Weights of a small transformer language model.
Size: 20 layers, width 192, 3 heads of 64, MLP 768 tanh GELU, vocabulary 2048, 9.66M parameters.
Architecture: RMSNorm after each block, rotary positions, biases on query, key and value, untied embeddings, normalized queries and keys.
Training: a variant of Adam for these matrices, 171M tokens, 5228 steps.
Each number is 200 + 40 x the weight over its row's rms, rounded and kept within 0 to 999. Layers, rows and columns count from 0. The size before them is the row's rms in percent of the matrix's.

# layer 7 MLP up, 768x192, rms 0.0844, rows 592-628, columns 0-191
091,225,244,225,196,103,169,224,256,194,183,252,131,174,115,256,205,196,216,202,127,165,168,190,287,254,206,186,162,202,205,299,225,234,197,175,205,227,235,122,204,212,203,219,270,191,191,257,203,222,169,168,221,168,214,191,173,187,134,135,223,173,172,186,191,190,213,172,143,145,82,193,186,161,183,224,225,295,170,144,169,178,195,175,190,199,250,169,185,206,146,173,160,211,145,169,163,183,222,181,178,266,288,130,125,104,255,179,226,204,236,259,199,272,200,191,191,226,203,182,203,187,126,189,239,228,223,105,243,211,173,219,233,193,207,215,212,237,196,198,145,120,186,188,204,234,196,184,198,153,224,217,160,195,238,227,192,169,150,248,175,271,111,208,235,269,204,154,183,153,146,166,169,228,234,171,209,220,200,266,201,266,128,210,217,175,227,162,229,233,246,162,209
098,209,218,155,174,200,196,164,200,166,178,190,164,239,171,204,232,213,210,217,280,202,189,173,243,225,178,196,193,258,194,176,127,180,179,220,184,215,185,182,221,161,298,211,175,270,188,225,213,204,264,146,223,244,143,172,218,177,184,200,268,202,194,202,160,159,151,141,169,190,235,128,214,205,249,176,198,200,255,215,177,246,124,162,204,197,175,212,170,161,118,177,124,181,222,171,236,178,252,150,166,201,163,208,263,243,208,141,219,156,209,236,260,318,199,211,238,190,228,172,188,271,144,184,217,146,205,251,235,190,237,137,233,221,169,252,221,213,166,176,260,166,157,209,226,241,91,213,139,200,177,179,180,278,208,294,197,225,121,193,176,166,131,227,140,216,263,261,250,191,208,204,143,214,170,259,208,169,179,90,248,177,202,212,162,229,127,229,185,175,153,186,287
098,222,233,169,184,213,186,230,246,209,161,201,225,138,168,191,178,221,218,191,152,192,246,154,225,247,220,173,181,234,152,228,237,244,217,203,196,217,112,215,216,203,230,212,128,164,147,201,212,166,247,302,252,199,150,231,156,149,216,178,232,170,166,192,226,119,166,148,191,197,231,214,191,170,245,155,242,122,176,180,216,163,309,194,266,207,220,204,167,189,230,182,178,147,205,146,156,230,236,118,136,196,182,204,232,126,178,124,243,220,209,137,222,146,123,182,229,225,209,224,209,200,163,176,237,181,132,243,228,200,216,271,155,137,184,199,169,223,209,170,241,211,196,276,141,180,201,274,117,190,227,220,199,222,217,237,201,100,147,181,238,157,168,131,227,233,195,214,180,183,187,237,183,220,176,169,271,188,206,162,245,207,203,243,278,287,261,238,216,180,109,131,151
111,202,261,182,198,252,256,191,199,175,202,216,229,143,225,257,252,194,112,202,246,282,140,204,208,122,194,160,201,202,158,207,261,223,191,227,205,204,268,136,243,202,271,224,189,177,273,225,189,206,191,132,186,306,202,182,209,197,189,149,218,176,237,180,175,196,152,219,178,256,118,220,217,158,181,149,173,169,214,233,232,203,199,130,178,165,206,258,186,217,214,184,244,178,201,149,198,213,182,195,219,202,138,182,186,213,157,262,161,171,232,253,215,215,261,161,188,186,218,120,209,181,190,129,253,234,139,312,204,236,293,227,236,200,215,225,249,185,199,149,83,228,175,239,224,142,279,258,146,204,203,210,153,194,225,134,142,191,215,173,232,199,206,251,208,208,115,226,126,184,181,190,199,154,217,260,211,238,176,219,159,156,167,203,203,203,243,194,95,243,178,171,229
107,168,203,203,233,280,154,137,187,180,131,162,136,173,198,144,184,165,199,188,252,344,215,201,282,167,273,227,136,218,231,226,181,224,258,292,174,187,179,230,227,177,255,210,205,209,196,159,253,224,237,182,195,245,219,174,206,174,154,188,165,216,247,233,150,156,212,177,182,246,211,161,144,200,213,167,261,158,217,152,284,196,154,159,183,254,204,133,258,213,146,192,222,204,142,191,188,162,188,276,241,212,210,178,201,189,111,108,178,132,206,226,186,212,181,206,183,235,213,121,216,230,192,204,219,195,247,192,225,258,211,164,189,253,154,246,210,222,207,119,224,110,171,196,168,186,219,182,169,227,221,241,196,219,245,240,266,183,220,170,178,194,189,255,227,276,193,275,134,177,136,206,252,136,207,221,164,187,220,177,138,231,154,210,299,194,203,228,186,229,202,161,204
102,201,197,181,228,195,151,235,160,240,155,118,239,246,207,240,175,189,192,179,207,223,250,220,189,169,155,215,180,339,176,185,212,175,205,145,260,202,205,129,176,246,223,251,253,164,190,150,182,180,159,163,120,185,237,199,225,275,181,192,222,212,216,244,126,202,127,223,233,143,248,233,199,205,209,212,162,184,213,158,180,120,209,226,246,200,220,239,202,245,177,248,211,185,185,210,313,176,214,224,221,204,208,189,240,186,209,201,203,161,240,246,217,190,150,167,189,210,162,201,196,165,123,213,183,271,158,225,250,243,177,220,133,311,219,191,205,190,202,196,125,261,231,214,225,190,222,254,157,217,243,266,169,130,273,264,219,318,182,196,245,217,126,233,197,214,121,187,248,186,122,242,134,205,214,264,199,136,223,196,236,254,211,186,138,173,223,207,201,237,173,236,200
107,201,231,168,202,221,209,172,226,205,91,241,264,158,169,183,237,181,224,186,162,284,262,205,143,167,174,179,156,198,245,220,206,227,173,250,212,246,217,249,147,187,270,230,172,254,241,185,249,160,162,193,195,208,165,185,170,214,273,154,147,272,197,199,195,198,211,237,207,176,187,174,296,244,191,91,242,212,171,185,251,178,104,187,203,259,221,185,178,194,178,201,144,234,266,238,188,274,217,274,247,154,151,230,217,205,136,201,122,105,194,192,162,191,225,201,236,182,231,99,228,182,241,271,272,161,207,233,161,206,236,221,127,210,190,248,207,206,193,255,152,177,199,228,238,197,251,208,204,233,135,257,202,204,204,214,214,244,199,146,127,196,152,221,184,136,176,232,240,193,196,214,197,135,232,209,255,155,166,189,273,191,208,143,240,242,154,258,188,187,157,186,234
099,185,237,190,191,170,188,200,188,264,231,136,171,187,150,181,202,211,186,139,220,211,160,192,217,269,234,152,231,214,190,188,182,267,133,204,199,163,250,218,251,208,223,166,172,153,210,223,214,147,183,167,217,123,195,184,196,159,219,176,206,244,211,307,183,114,194,160,170,179,222,199,139,239,219,220,267,166,147,254,226,129,162,205,248,177,152,220,198,200,193,270,139,132,222,236,274,181,170,197,190,262,197,173,260,190,259,197,266,265,244,174,146,122,119,122,262,272,144,221,210,242,175,221,180,258,169,234,218,217,194,164,228,178,192,203,275,193,158,285,194,188,185,207,233,168,189,242,197,238,133,203,167,195,247,211,227,196,226,227,211,156,183,203,169,225,90,203,183,187,136,228,235,187,185,199,278,216,217,225,274,139,192,286,245,181,224,118,226,162,190,255,158
096,279,222,195,230,161,161,203,253,231,167,206,211,284,114,235,154,162,195,172,147,172,235,122,184,260,145,192,258,198,101,205,180,289,100,223,163,219,247,152,210,213,209,220,265,234,218,182,149,257,196,238,145,260,258,201,235,141,251,158,177,190,201,142,168,274,225,159,180,92,179,176,218,158,219,213,177,276,150,162,164,210,208,187,165,227,214,222,155,278,174,300,143,203,122,161,249,209,189,208,255,234,283,177,176,180,164,189,269,231,266,189,174,183,210,137,211,156,216,184,210,243,229,208,186,208,168,93,224,208,196,231,218,232,181,188,184,209,235,190,204,150,212,236,199,161,232,226,150,209,205,199,210,122,237,192,195,251,182,242,159,151,211,207,228,188,171,137,252,146,221,190,167,240,212,228,258,214,194,181,170,175,159,204,239,213,200,219,177,192,189,213,154
099,213,238,119,168,194,233,215,188,186,214,152,182,257,207,217,240,141,158,210,221,228,179,174,219,232,157,123,116,244,217,242,217,159,196,191,220,171,195,107,154,215,230,207,224,145,190,239,190,244,174,187,195,186,177,150,220,163,207,217,202,191,173,234,183,211,233,191,120,170,253,293,249,164,136,207,203,215,111,200,222,172,173,176,257,241,163,220,235,248,166,215,228,180,154,182,251,132,198,219,174,223,261,179,231,194,177,215,196,173,179,240,202,296,191,145,186,229,100,198,241,274,186,201,257,202,236,310,178,196,199,182,153,239,195,220,189,179,132,199,180,215,265,251,149,172,179,189,191,174,221,225,160,145,220,226,214,287,188,162,159,164,176,236,194,226,231,235,201,170,201,268,253,173,96,265,219,142,210,212,163,233,224,77,156,220,270,161,216,239,168,203,117
078,160,259,230,234,180,196,296,166,161,186,93,182,173,207,227,174,224,190,183,214,220,214,217,212,199,162,207,248,214,200,240,180,231,171,178,205,184,257,143,227,220,205,178,237,251,173,108,156,204,173,161,159,201,264,218,176,115,174,152,203,277,235,196,221,257,161,204,216,268,217,150,221,254,226,226,185,193,251,205,198,186,233,181,233,202,220,218,189,244,177,203,174,270,237,212,213,175,172,259,168,197,161,173,225,189,320,190,196,124,202,200,87,204,209,186,234,213,160,172,183,191,172,168,214,257,226,119,163,184,220,166,153,251,90,254,119,232,112,218,153,153,206,160,202,219,267,270,222,246,166,186,204,180,204,220,190,207,224,169,253,224,171,181,194,150,124,213,231,211,176,174,200,214,140,188,245,278,206,231,145,270,258,120,218,183,199,144,171,241,127,181,239
101,289,251,175,194,270,136,222,116,170,195,250,192,171,164,235,183,185,256,187,276,215,211,205,200,191,204,240,158,232,228,243,162,260,154,132,180,205,309,240,145,157,210,201,142,214,348,193,242,246,217,192,200,225,149,228,187,159,207,113,216,114,171,209,235,162,194,177,228,191,180,186,250,339,224,167,223,192,227,192,233,191,171,210,231,242,219,182,204,194,167,245,137,198,262,87,168,208,213,171,265,207,209,226,156,205,169,240,197,154,194,245,211,156,179,156,172,130,213,140,164,190,185,196,156,207,189,153,214,206,199,181,162,179,166,214,213,211,185,236,195,172,231,186,208,185,134,176,159,141,161,241,209,155,251,192,225,196,180,147,203,165,197,170,148,161,158,275,211,213,131,212,224,140,237,195,252,119,221,179,240,219,200,216,212,187,230,207,163,183,166,125,247
100,270,258,177,239,190,200,220,192,300,236,136,284,242,150,233,156,195,122,216,191,202,220,168,216,152,269,178,166,220,183,266,224,198,209,222,184,207,219,235,186,205,227,236,145,239,267,247,165,134,203,236,309,267,155,178,174,241,156,187,210,224,142,164,216,133,211,231,198,186,211,171,197,204,233,172,172,197,181,188,239,208,193,231,267,202,189,214,227,139,224,156,120,208,223,148,226,165,161,192,225,203,164,182,177,276,162,218,216,142,174,220,190,192,189,215,191,120,210,213,204,121,216,245,201,202,156,168,244,181,252,164,278,249,213,200,222,177,219,192,200,262,247,186,220,158,163,233,232,144,100,244,192,247,217,206,181,250,216,141,238,201,168,250,174,285,244,154,155,266,154,220,199,250,161,115,181,128,192,263,187,163,281,164,287,188,227,208,180,203,206,144,181
097,272,137,172,232,267,290,204,208,268,257,205,295,194,182,205,117,200,165,253,133,199,154,192,153,90,212,200,199,236,251,222,199,204,148,135,209,247,179,226,166,225,220,180,139,162,165,153,253,229,197,198,181,199,206,148,227,287,241,160,186,225,214,193,216,241,170,168,221,286,238,176,211,238,184,286,181,166,202,244,244,189,241,191,222,245,228,220,159,222,280,173,158,208,187,199,222,183,189,201,202,192,224,202,124,217,213,197,152,148,230,178,193,172,144,147,194,143,169,167,136,255,173,216,226,219,187,222,213,209,194,176,187,222,229,166,171,161,164,145,204,221,163,272,215,99,243,252,209,213,215,199,125,185,244,147,219,231,213,157,207,193,159,182,220,221,198,190,234,207,159,239,246,297,220,198,198,230,152,213,184,257,197,113,312,236,145,120,165,248,215,216,203
105,133,276,251,237,192,214,221,214,198,141,112,201,189,228,239,192,184,199,198,195,193,200,240,172,142,178,234,188,203,121,265,219,182,208,168,192,294,232,248,286,125,204,231,188,164,274,259,216,225,245,116,253,247,112,231,176,261,204,176,191,129,171,173,230,233,192,156,196,199,180,191,237,250,158,204,220,215,201,206,178,246,73,237,220,160,200,216,167,252,179,210,243,199,197,222,201,164,250,213,210,229,204,197,148,179,228,202,260,199,261,235,198,170,190,147,195,154,208,232,157,279,253,205,208,262,178,248,229,161,231,249,242,136,221,244,188,197,157,171,197,146,183,201,246,210,209,203,228,250,151,233,166,193,263,176,216,320,154,157,198,231,240,198,218,152,149,184,192,228,198,139,222,174,201,233,311,228,215,171,177,154,170,194,212,235,122,145,146,214,174,192,268
102,218,204,198,177,201,177,217,260,222,170,314,196,158,190,201,214,131,128,207,121,171,196,151,119,182,233,133,164,167,146,316,150,252,196,234,218,167,224,182,192,219,172,247,213,217,238,143,168,230,221,155,129,199,163,168,175,186,221,182,223,175,200,200,219,190,224,239,194,175,128,235,126,222,168,235,186,259,218,177,123,244,201,198,159,221,214,220,201,220,206,215,196,244,215,207,180,121,219,264,220,185,238,218,144,158,261,161,220,162,239,222,239,173,169,202,260,210,159,160,208,232,212,149,189,106,196,240,197,225,184,271,170,249,230,188,184,248,180,144,215,195,193,199,170,181,214,224,177,225,265,301,126,216,246,219,213,216,134,251,159,171,178,201,244,304,257,222,153,219,157,222,219,231,105,163,205,247,189,179,137,183,192,225,188,191,267,206,217,166,98,179,257
104,228,185,186,176,187,229,199,206,212,196,201,238,193,202,172,150,234,184,181,193,179,180,198,183,204,175,201,162,176,151,229,218,219,161,274,193,152,176,262,179,179,194,231,194,198,197,250,185,142,334,240,206,213,232,278,211,162,168,104,213,194,230,206,215,191,256,233,240,127,239,210,251,159,152,211,221,180,234,224,179,186,211,169,185,187,162,214,159,166,282,198,224,186,209,201,129,232,219,124,186,218,198,185,215,145,147,180,173,170,237,163,213,163,230,195,206,115,204,238,140,153,213,157,183,141,160,214,216,183,258,220,191,215,202,162,244,304,142,167,169,257,200,165,168,227,138,210,219,263,235,321,120,147,191,215,160,144,192,208,176,173,169,219,218,173,229,248,205,183,148,258,147,183,193,321,259,162,195,188,112,174,131,129,194,184,196,271,120,187,148,127,202
099,210,199,275,178,180,251,177,274,183,183,192,224,252,164,213,119,216,179,209,165,125,211,198,250,237,214,192,181,165,218,224,228,262,206,224,211,243,252,189,192,131,202,232,199,218,204,158,172,218,166,231,193,234,199,263,253,241,237,81,243,189,159,141,154,218,252,183,252,204,210,211,206,256,177,236,174,238,177,204,157,225,209,234,225,201,183,255,125,184,176,147,222,195,179,143,176,145,217,182,188,221,248,204,187,164,109,195,258,225,226,240,246,188,190,147,131,156,226,201,177,220,295,267,186,242,223,166,202,143,198,194,254,229,259,244,292,133,194,230,175,253,218,358,180,136,273,206,192,205,186,237,139,245,245,201,236,230,182,221,181,214,228,216,163,202,108,182,173,170,176,251,241,208,177,195,223,192,226,251,215,152,191,162,265,155,174,213,248,183,185,256,262
080,142,209,196,205,145,173,285,223,174,178,212,166,162,208,213,221,130,167,227,171,221,172,197,188,281,243,98,182,138,152,195,286,229,237,227,173,141,229,201,298,182,159,192,249,175,285,195,186,253,177,195,220,151,215,213,197,186,138,116,249,238,206,198,206,252,210,203,210,226,209,175,197,190,232,214,177,225,179,190,135,261,171,186,168,233,251,181,204,209,232,156,198,208,196,210,174,219,163,236,205,261,244,170,171,165,237,144,238,253,235,238,201,265,243,232,124,230,190,286,159,213,199,195,178,130,206,155,247,252,233,238,266,198,212,220,220,263,185,246,183,208,201,199,160,208,312,269,250,181,245,246,226,207,193,181,291,196,227,224,164,224,168,260,246,169,212,169,161,264,227,206,208,131,243,124,165,244,207,173,214,208,283,220,224,255,242,169,186,205,167,106,245
101,156,225,249,181,232,216,236,179,188,203,203,276,165,177,175,269,168,188,255,187,223,181,185,204,216,240,135,219,166,142,229,172,169,232,229,173,256,170,207,205,212,231,264,162,176,167,253,192,141,164,148,220,162,189,238,194,243,178,184,260,287,199,168,174,250,230,186,226,179,243,278,211,247,180,222,149,201,220,176,222,188,138,185,252,199,178,160,225,177,249,145,134,196,219,249,151,197,228,241,176,189,188,168,270,169,217,141,201,166,232,98,187,101,52,141,224,188,248,244,226,219,235,206,173,156,117,226,218,202,179,161,172,277,187,169,190,243,192,211,194,145,166,230,244,157,157,243,246,144,216,183,154,209,241,237,156,185,140,236,249,208,166,275,172,150,171,154,186,154,203,259,196,156,179,147,255,183,230,185,209,201,240,126,239,167,226,304,211,242,174,217,185
103,218,244,179,211,167,253,292,250,259,162,120,264,187,185,197,212,179,147,258,170,177,120,169,193,213,150,116,189,216,240,246,184,200,166,196,199,149,280,224,177,168,206,228,231,255,181,197,217,245,175,224,146,218,244,226,166,185,240,126,200,155,195,218,173,188,82,152,153,163,209,193,164,209,208,198,242,259,194,195,230,196,159,158,116,223,170,166,289,241,256,203,185,140,162,213,158,210,233,191,145,189,187,159,253,212,268,252,175,238,247,270,201,188,158,200,210,165,189,189,145,176,192,230,176,192,158,238,205,164,198,154,177,184,122,177,174,280,173,211,145,162,202,197,216,156,219,223,156,202,225,247,192,232,168,258,233,158,152,184,102,285,112,182,224,160,173,211,195,143,233,157,195,243,142,228,255,233,260,192,199,281,204,145,169,257,245,207,229,185,178,201,193
102,214,132,265,220,195,144,190,220,208,139,205,198,134,153,195,209,207,211,231,177,179,152,211,180,247,246,157,241,280,136,233,194,221,118,225,138,213,216,206,232,163,206,186,272,189,155,223,131,119,218,208,208,196,255,168,209,171,200,180,255,214,242,202,229,253,213,181,173,257,181,214,237,200,208,213,304,197,162,212,245,209,166,217,169,214,148,169,209,207,204,271,233,236,169,227,225,193,200,212,154,207,217,169,235,163,200,116,221,155,186,270,240,192,213,218,288,224,214,252,123,192,213,188,243,255,195,201,151,159,195,165,223,153,237,166,232,179,213,215,229,213,270,177,133,273,155,311,154,232,176,235,195,205,210,276,246,231,222,148,193,131,146,180,162,288,183,281,157,212,175,145,216,227,222,153,146,174,164,274,225,215,149,191,314,238,171,145,225,221,176,211,187
098,216,233,308,277,173,175,220,167,180,223,209,259,170,209,231,165,240,159,264,149,216,219,213,248,154,126,162,214,140,191,241,283,262,229,192,187,166,203,105,231,242,228,262,282,284,222,212,192,265,194,211,166,193,195,205,189,156,206,183,191,184,229,143,202,257,175,264,233,184,218,149,177,182,276,207,145,212,227,230,239,252,268,156,236,155,257,191,271,155,209,250,162,220,213,233,167,202,119,211,194,243,212,177,182,246,257,184,213,216,315,136,146,258,225,184,242,185,167,222,207,201,232,200,207,159,149,189,165,160,125,224,185,169,179,184,131,222,190,248,185,150,171,223,229,213,234,171,246,220,160,199,238,153,225,147,259,179,186,244,149,253,179,225,205,157,134,161,162,292,215,150,166,167,149,137,193,208,258,212,212,208,179,149,203,199,175,170,190,231,222,223,194
106,278,168,185,194,236,239,205,230,219,158,114,290,153,132,208,185,189,151,161,218,162,205,154,218,224,200,169,157,217,219,237,224,220,107,176,258,178,150,230,145,227,222,229,159,111,185,250,261,250,190,295,189,166,242,176,231,211,207,209,221,200,190,158,261,121,255,241,211,252,162,268,187,210,172,180,205,210,127,186,247,212,204,251,167,210,166,177,200,148,154,187,166,174,236,131,197,223,221,249,192,239,251,142,247,231,219,228,212,172,198,229,248,153,206,142,218,191,181,119,191,218,126,175,170,223,168,149,230,346,221,151,157,213,233,185,217,221,218,165,216,244,200,240,145,168,248,201,168,192,275,197,204,186,269,176,174,276,201,161,199,183,186,200,186,207,190,199,219,207,137,268,189,199,144,288,196,139,167,179,201,142,220,256,196,268,262,218,227,204,162,214,204
102,252,145,266,198,231,166,191,230,196,241,175,111,178,171,269,224,232,200,184,174,179,171,229,256,199,167,193,181,246,160,202,204,165,207,198,236,303,233,233,200,185,243,240,166,222,173,241,243,237,213,252,211,168,226,214,230,163,186,194,268,262,214,244,195,169,286,132,179,318,174,146,293,211,227,277,237,145,91,169,271,175,178,198,204,192,246,173,173,196,161,177,178,217,130,156,151,210,188,226,134,276,154,192,163,160,177,248,212,92,169,198,256,160,137,182,216,205,217,159,183,173,176,178,200,158,190,205,136,230,255,194,256,222,245,225,235,201,156,213,185,225,233,209,245,218,147,224,271,239,150,182,162,183,267,219,200,170,232,210,172,178,231,188,198,229,235,216,222,183,80,243,124,190,176,129,189,201,167,196,194,157,205,129,204,212,220,200,211,208,189,249,209
101,249,186,205,184,191,221,207,271,181,179,172,266,189,195,148,231,228,130,185,161,134,180,153,167,168,230,177,121,211,172,137,152,251,193,185,180,180,217,211,341,223,200,250,276,172,191,199,168,196,235,236,224,180,211,196,155,197,236,248,198,225,247,225,219,221,155,165,166,188,261,269,250,188,167,233,254,271,291,207,206,276,202,170,186,211,148,197,177,141,181,245,243,214,179,183,170,257,171,194,170,197,205,210,251,113,238,210,159,196,239,189,204,256,234,133,153,146,249,243,182,175,229,115,232,143,206,163,226,288,248,187,156,157,165,247,186,240,277,246,213,177,222,196,176,261,134,263,144,209,251,206,153,202,232,242,135,268,182,198,164,152,207,237,241,163,127,200,201,169,170,252,135,199,149,203,201,120,171,158,184,173,218,198,190,216,222,249,208,238,207,201,212
100,218,199,98,189,260,142,198,148,231,172,183,209,155,191,199,203,184,184,209,260,221,158,187,191,233,211,198,169,222,192,157,194,183,152,211,130,211,224,237,199,204,236,243,124,214,216,269,227,199,231,232,168,248,134,183,208,221,130,192,244,223,248,229,266,231,221,226,234,211,204,160,243,215,260,183,223,163,203,222,251,184,217,295,233,206,228,154,200,183,212,130,247,183,265,185,183,161,173,162,269,211,229,168,225,224,139,226,200,126,248,161,201,182,179,192,259,200,248,141,230,242,218,169,259,110,167,216,213,213,188,212,228,172,198,241,182,166,199,121,148,284,217,169,184,198,130,219,173,172,132,233,205,196,259,229,155,161,230,173,147,190,161,176,164,190,228,302,271,155,164,260,170,258,173,274,213,168,135,124,227,169,224,101,237,234,172,286,231,225,135,236,183
109,172,217,196,246,182,177,199,271,133,178,225,201,215,246,109,126,205,153,214,242,168,229,141,248,197,201,225,226,205,138,214,211,222,154,228,214,199,170,209,224,231,205,199,208,198,224,189,119,242,197,258,184,206,200,195,214,175,152,149,191,202,231,193,187,229,302,204,154,186,204,147,225,181,257,220,204,170,204,175,222,199,173,254,230,244,220,220,228,261,174,239,223,181,217,176,177,213,179,143,151,209,183,185,127,261,139,202,218,115,319,260,207,182,164,119,180,90,195,209,113,240,176,270,265,151,198,253,226,262,208,237,245,132,170,106,214,144,283,177,140,226,259,203,223,147,179,246,158,205,195,186,200,146,197,204,184,213,231,203,196,103,176,218,295,217,126,194,236,199,201,225,219,223,228,213,202,218,227,225,224,153,209,175,207,175,311,233,230,223,194,227,193
105,164,159,176,207,160,203,196,253,146,179,236,215,180,175,258,197,207,186,215,216,273,169,144,127,186,169,200,211,224,145,220,118,200,118,236,214,239,240,289,169,222,169,213,147,215,167,165,217,197,277,249,209,202,159,252,157,254,164,118,222,267,252,235,253,121,199,197,216,164,156,160,155,228,178,244,163,265,198,194,182,206,234,226,196,217,206,136,212,218,245,248,171,195,170,263,278,268,209,202,189,217,184,206,184,212,186,194,238,215,205,190,175,167,169,175,285,211,269,159,226,258,210,228,162,259,193,148,196,255,279,192,197,159,191,212,278,180,181,166,235,236,232,211,225,180,186,201,138,248,152,204,201,194,185,188,245,226,224,153,164,126,200,191,217,223,200,232,200,196,121,272,167,169,100,194,191,200,149,210,231,262,144,204,295,290,219,201,310,217,176,239,160
094,178,230,197,219,215,163,201,254,146,149,156,205,301,197,220,216,185,166,214,201,140,229,158,177,164,223,189,145,185,148,230,201,251,192,272,248,170,213,176,300,245,226,252,202,217,216,157,90,233,126,203,154,217,258,194,180,144,195,209,256,192,205,160,236,136,228,200,220,197,136,158,176,201,209,254,205,217,236,137,203,270,208,185,173,258,222,240,361,214,151,255,223,120,256,249,193,174,175,184,245,207,222,190,163,203,200,206,215,199,244,188,277,207,217,167,225,225,185,191,226,190,205,249,237,281,141,237,262,254,286,176,208,192,154,200,225,264,215,172,156,191,237,188,193,232,206,166,226,182,183,168,195,135,228,250,241,251,129,232,140,180,187,193,247,183,142,206,192,202,230,214,168,251,197,205,202,201,213,132,216,183,225,296,205,192,162,272,183,215,160,238,137
095,212,217,244,194,185,201,221,252,171,214,262,207,132,250,167,230,232,233,186,156,263,208,132,261,248,216,161,181,215,195,177,188,201,162,263,193,141,112,208,270,177,208,222,246,168,264,305,195,221,293,296,200,161,232,212,192,175,220,164,206,194,196,232,166,276,124,263,142,205,206,159,187,182,262,227,191,220,237,171,222,180,218,167,195,227,219,263,208,207,206,214,191,255,174,148,187,143,218,209,267,221,263,249,166,164,174,170,155,246,276,125,252,204,161,171,238,224,188,242,184,238,205,240,156,182,158,235,158,135,207,241,193,260,274,233,247,195,234,234,214,187,239,221,198,225,230,193,237,279,248,260,178,152,248,216,229,205,155,192,151,210,147,225,218,276,210,231,163,154,160,227,188,189,200,84,236,246,183,160,109,192,224,225,187,198,247,197,222,138,176,172,188
097,191,203,205,158,199,172,233,242,195,141,277,186,168,87,215,201,192,240,189,177,261,229,142,220,242,151,145,212,141,195,210,212,229,207,216,122,125,164,202,194,232,237,216,310,187,274,222,165,226,274,303,163,156,239,209,188,173,201,138,222,166,217,197,253,176,202,197,170,168,140,151,225,138,213,197,193,226,209,211,228,201,236,156,199,204,199,181,171,198,214,230,165,303,179,175,197,198,110,222,212,255,252,167,215,183,202,154,174,224,296,112,174,219,199,184,168,178,251,186,166,249,266,195,220,88,199,164,233,170,189,262,224,214,192,191,146,218,200,247,168,209,247,214,164,222,254,171,252,253,221,196,200,153,250,174,182,255,140,224,143,196,133,268,148,204,195,203,151,180,184,168,127,222,209,200,169,189,199,206,128,175,159,177,190,268,225,167,158,226,146,132,179
103,200,259,214,232,221,216,221,269,220,149,187,247,209,115,203,140,168,197,228,125,148,180,188,217,183,203,205,209,174,186,168,208,296,169,165,105,195,221,97,185,114,218,220,195,223,252,216,110,178,230,204,230,189,153,197,135,194,141,128,206,121,227,135,226,200,204,221,183,113,178,143,216,241,246,193,205,172,222,210,223,173,168,188,222,152,170,220,214,196,260,158,196,181,212,222,251,193,108,192,184,232,185,221,171,192,259,204,245,142,260,108,207,168,273,165,248,177,243,161,191,263,253,235,247,136,192,213,225,249,212,170,201,83,166,199,236,188,177,233,259,133,168,225,196,208,162,170,210,238,187,184,191,201,198,162,178,281,193,187,235,249,161,148,135,172,178,242,206,212,216,251,103,205,220,176,190,234,181,187,216,217,267,168,236,212,165,185,194,214,128,248,199
109,181,235,144,158,223,302,256,169,281,84,210,188,219,187,238,232,207,200,192,182,196,238,182,245,270,231,132,160,164,179,191,133,142,181,145,243,189,184,208,229,221,246,244,219,178,183,251,229,274,199,198,212,185,165,201,179,235,191,185,170,213,235,171,203,255,211,222,133,179,207,195,180,190,194,231,177,210,135,202,238,258,125,179,136,267,212,158,192,217,230,178,160,210,145,211,195,191,152,181,227,318,221,201,215,182,173,232,200,102,256,223,199,246,191,182,262,175,177,205,200,203,164,166,140,108,237,229,219,224,249,170,272,144,233,187,216,149,132,169,178,185,203,161,199,186,172,173,144,179,169,232,124,189,208,183,232,275,184,191,176,192,174,254,194,258,136,182,302,161,133,197,185,233,221,245,186,253,125,216,168,156,208,156,204,287,206,193,192,227,211,136,135
108,148,302,190,164,118,187,190,185,256,212,161,220,257,137,193,96,115,192,183,238,183,231,137,202,194,183,187,185,191,172,248,170,183,207,212,211,200,283,192,181,184,213,213,152,168,246,159,240,271,256,211,265,194,282,229,172,226,222,171,205,187,203,270,189,95,189,200,165,174,219,214,228,201,203,182,220,219,188,205,259,213,156,212,197,116,185,154,264,234,155,186,186,221,276,199,197,187,198,269,233,264,179,157,158,140,193,183,218,185,155,226,253,152,200,215,181,125,183,239,163,142,313,209,235,209,185,246,241,189,191,138,210,151,238,158,218,223,170,234,202,156,185,259,204,196,174,230,193,184,197,298,151,231,181,215,166,256,160,121,230,241,225,229,222,131,251,184,196,144,140,307,137,171,172,205,246,213,257,238,205,148,217,192,184,186,215,180,152,203,183,204,202
106,264,229,201,215,240,193,219,208,251,207,160,212,179,194,165,228,196,150,166,233,281,139,146,225,227,210,216,179,262,182,181,180,266,172,195,202,187,249,182,149,229,163,262,233,156,255,237,154,158,216,141,255,128,252,222,215,171,228,204,229,222,215,178,139,257,98,139,219,226,221,255,213,221,246,236,172,198,181,271,194,140,218,184,141,241,231,264,188,154,256,180,172,175,256,187,227,194,145,225,222,216,237,160,192,210,228,173,132,216,239,198,203,206,160,164,194,190,194,191,126,176,158,230,297,155,193,234,304,185,139,195,204,219,199,246,225,178,265,127,177,221,160,214,207,230,173,227,142,184,203,198,170,337,222,114,152,208,185,253,201,239,118,175,216,213,213,235,182,224,168,305,206,210,227,256,234,168,188,206,216,166,274,221,181,176,232,221,157,260,192,132,211
106,203,214,151,227,265,209,147,200,200,159,251,184,271,206,236,164,211,131,218,168,283,153,151,149,156,238,164,222,223,174,223,114,208,79,208,238,203,170,199,156,278,254,267,150,246,207,182,156,224,177,191,219,164,240,192,239,180,195,144,218,238,231,219,229,213,208,211,228,167,184,217,157,103,209,200,187,242,223,139,234,238,219,277,246,302,187,156,214,215,185,169,201,256,229,145,197,171,133,236,288,247,195,162,242,150,204,167,229,169,185,160,228,172,179,200,230,177,158,232,211,236,194,238,258,266,141,253,207,269,231,196,257,224,172,264,233,166,209,179,238,223,268,238,202,187,199,220,293,177,195,227,190,268,293,233,139,224,216,206,241,214,109,202,160,240,205,215,215,138,204,214,202,220,165,189,171,188,137,193,218,283,204,164,209,207,169,203,219,256,193,213,156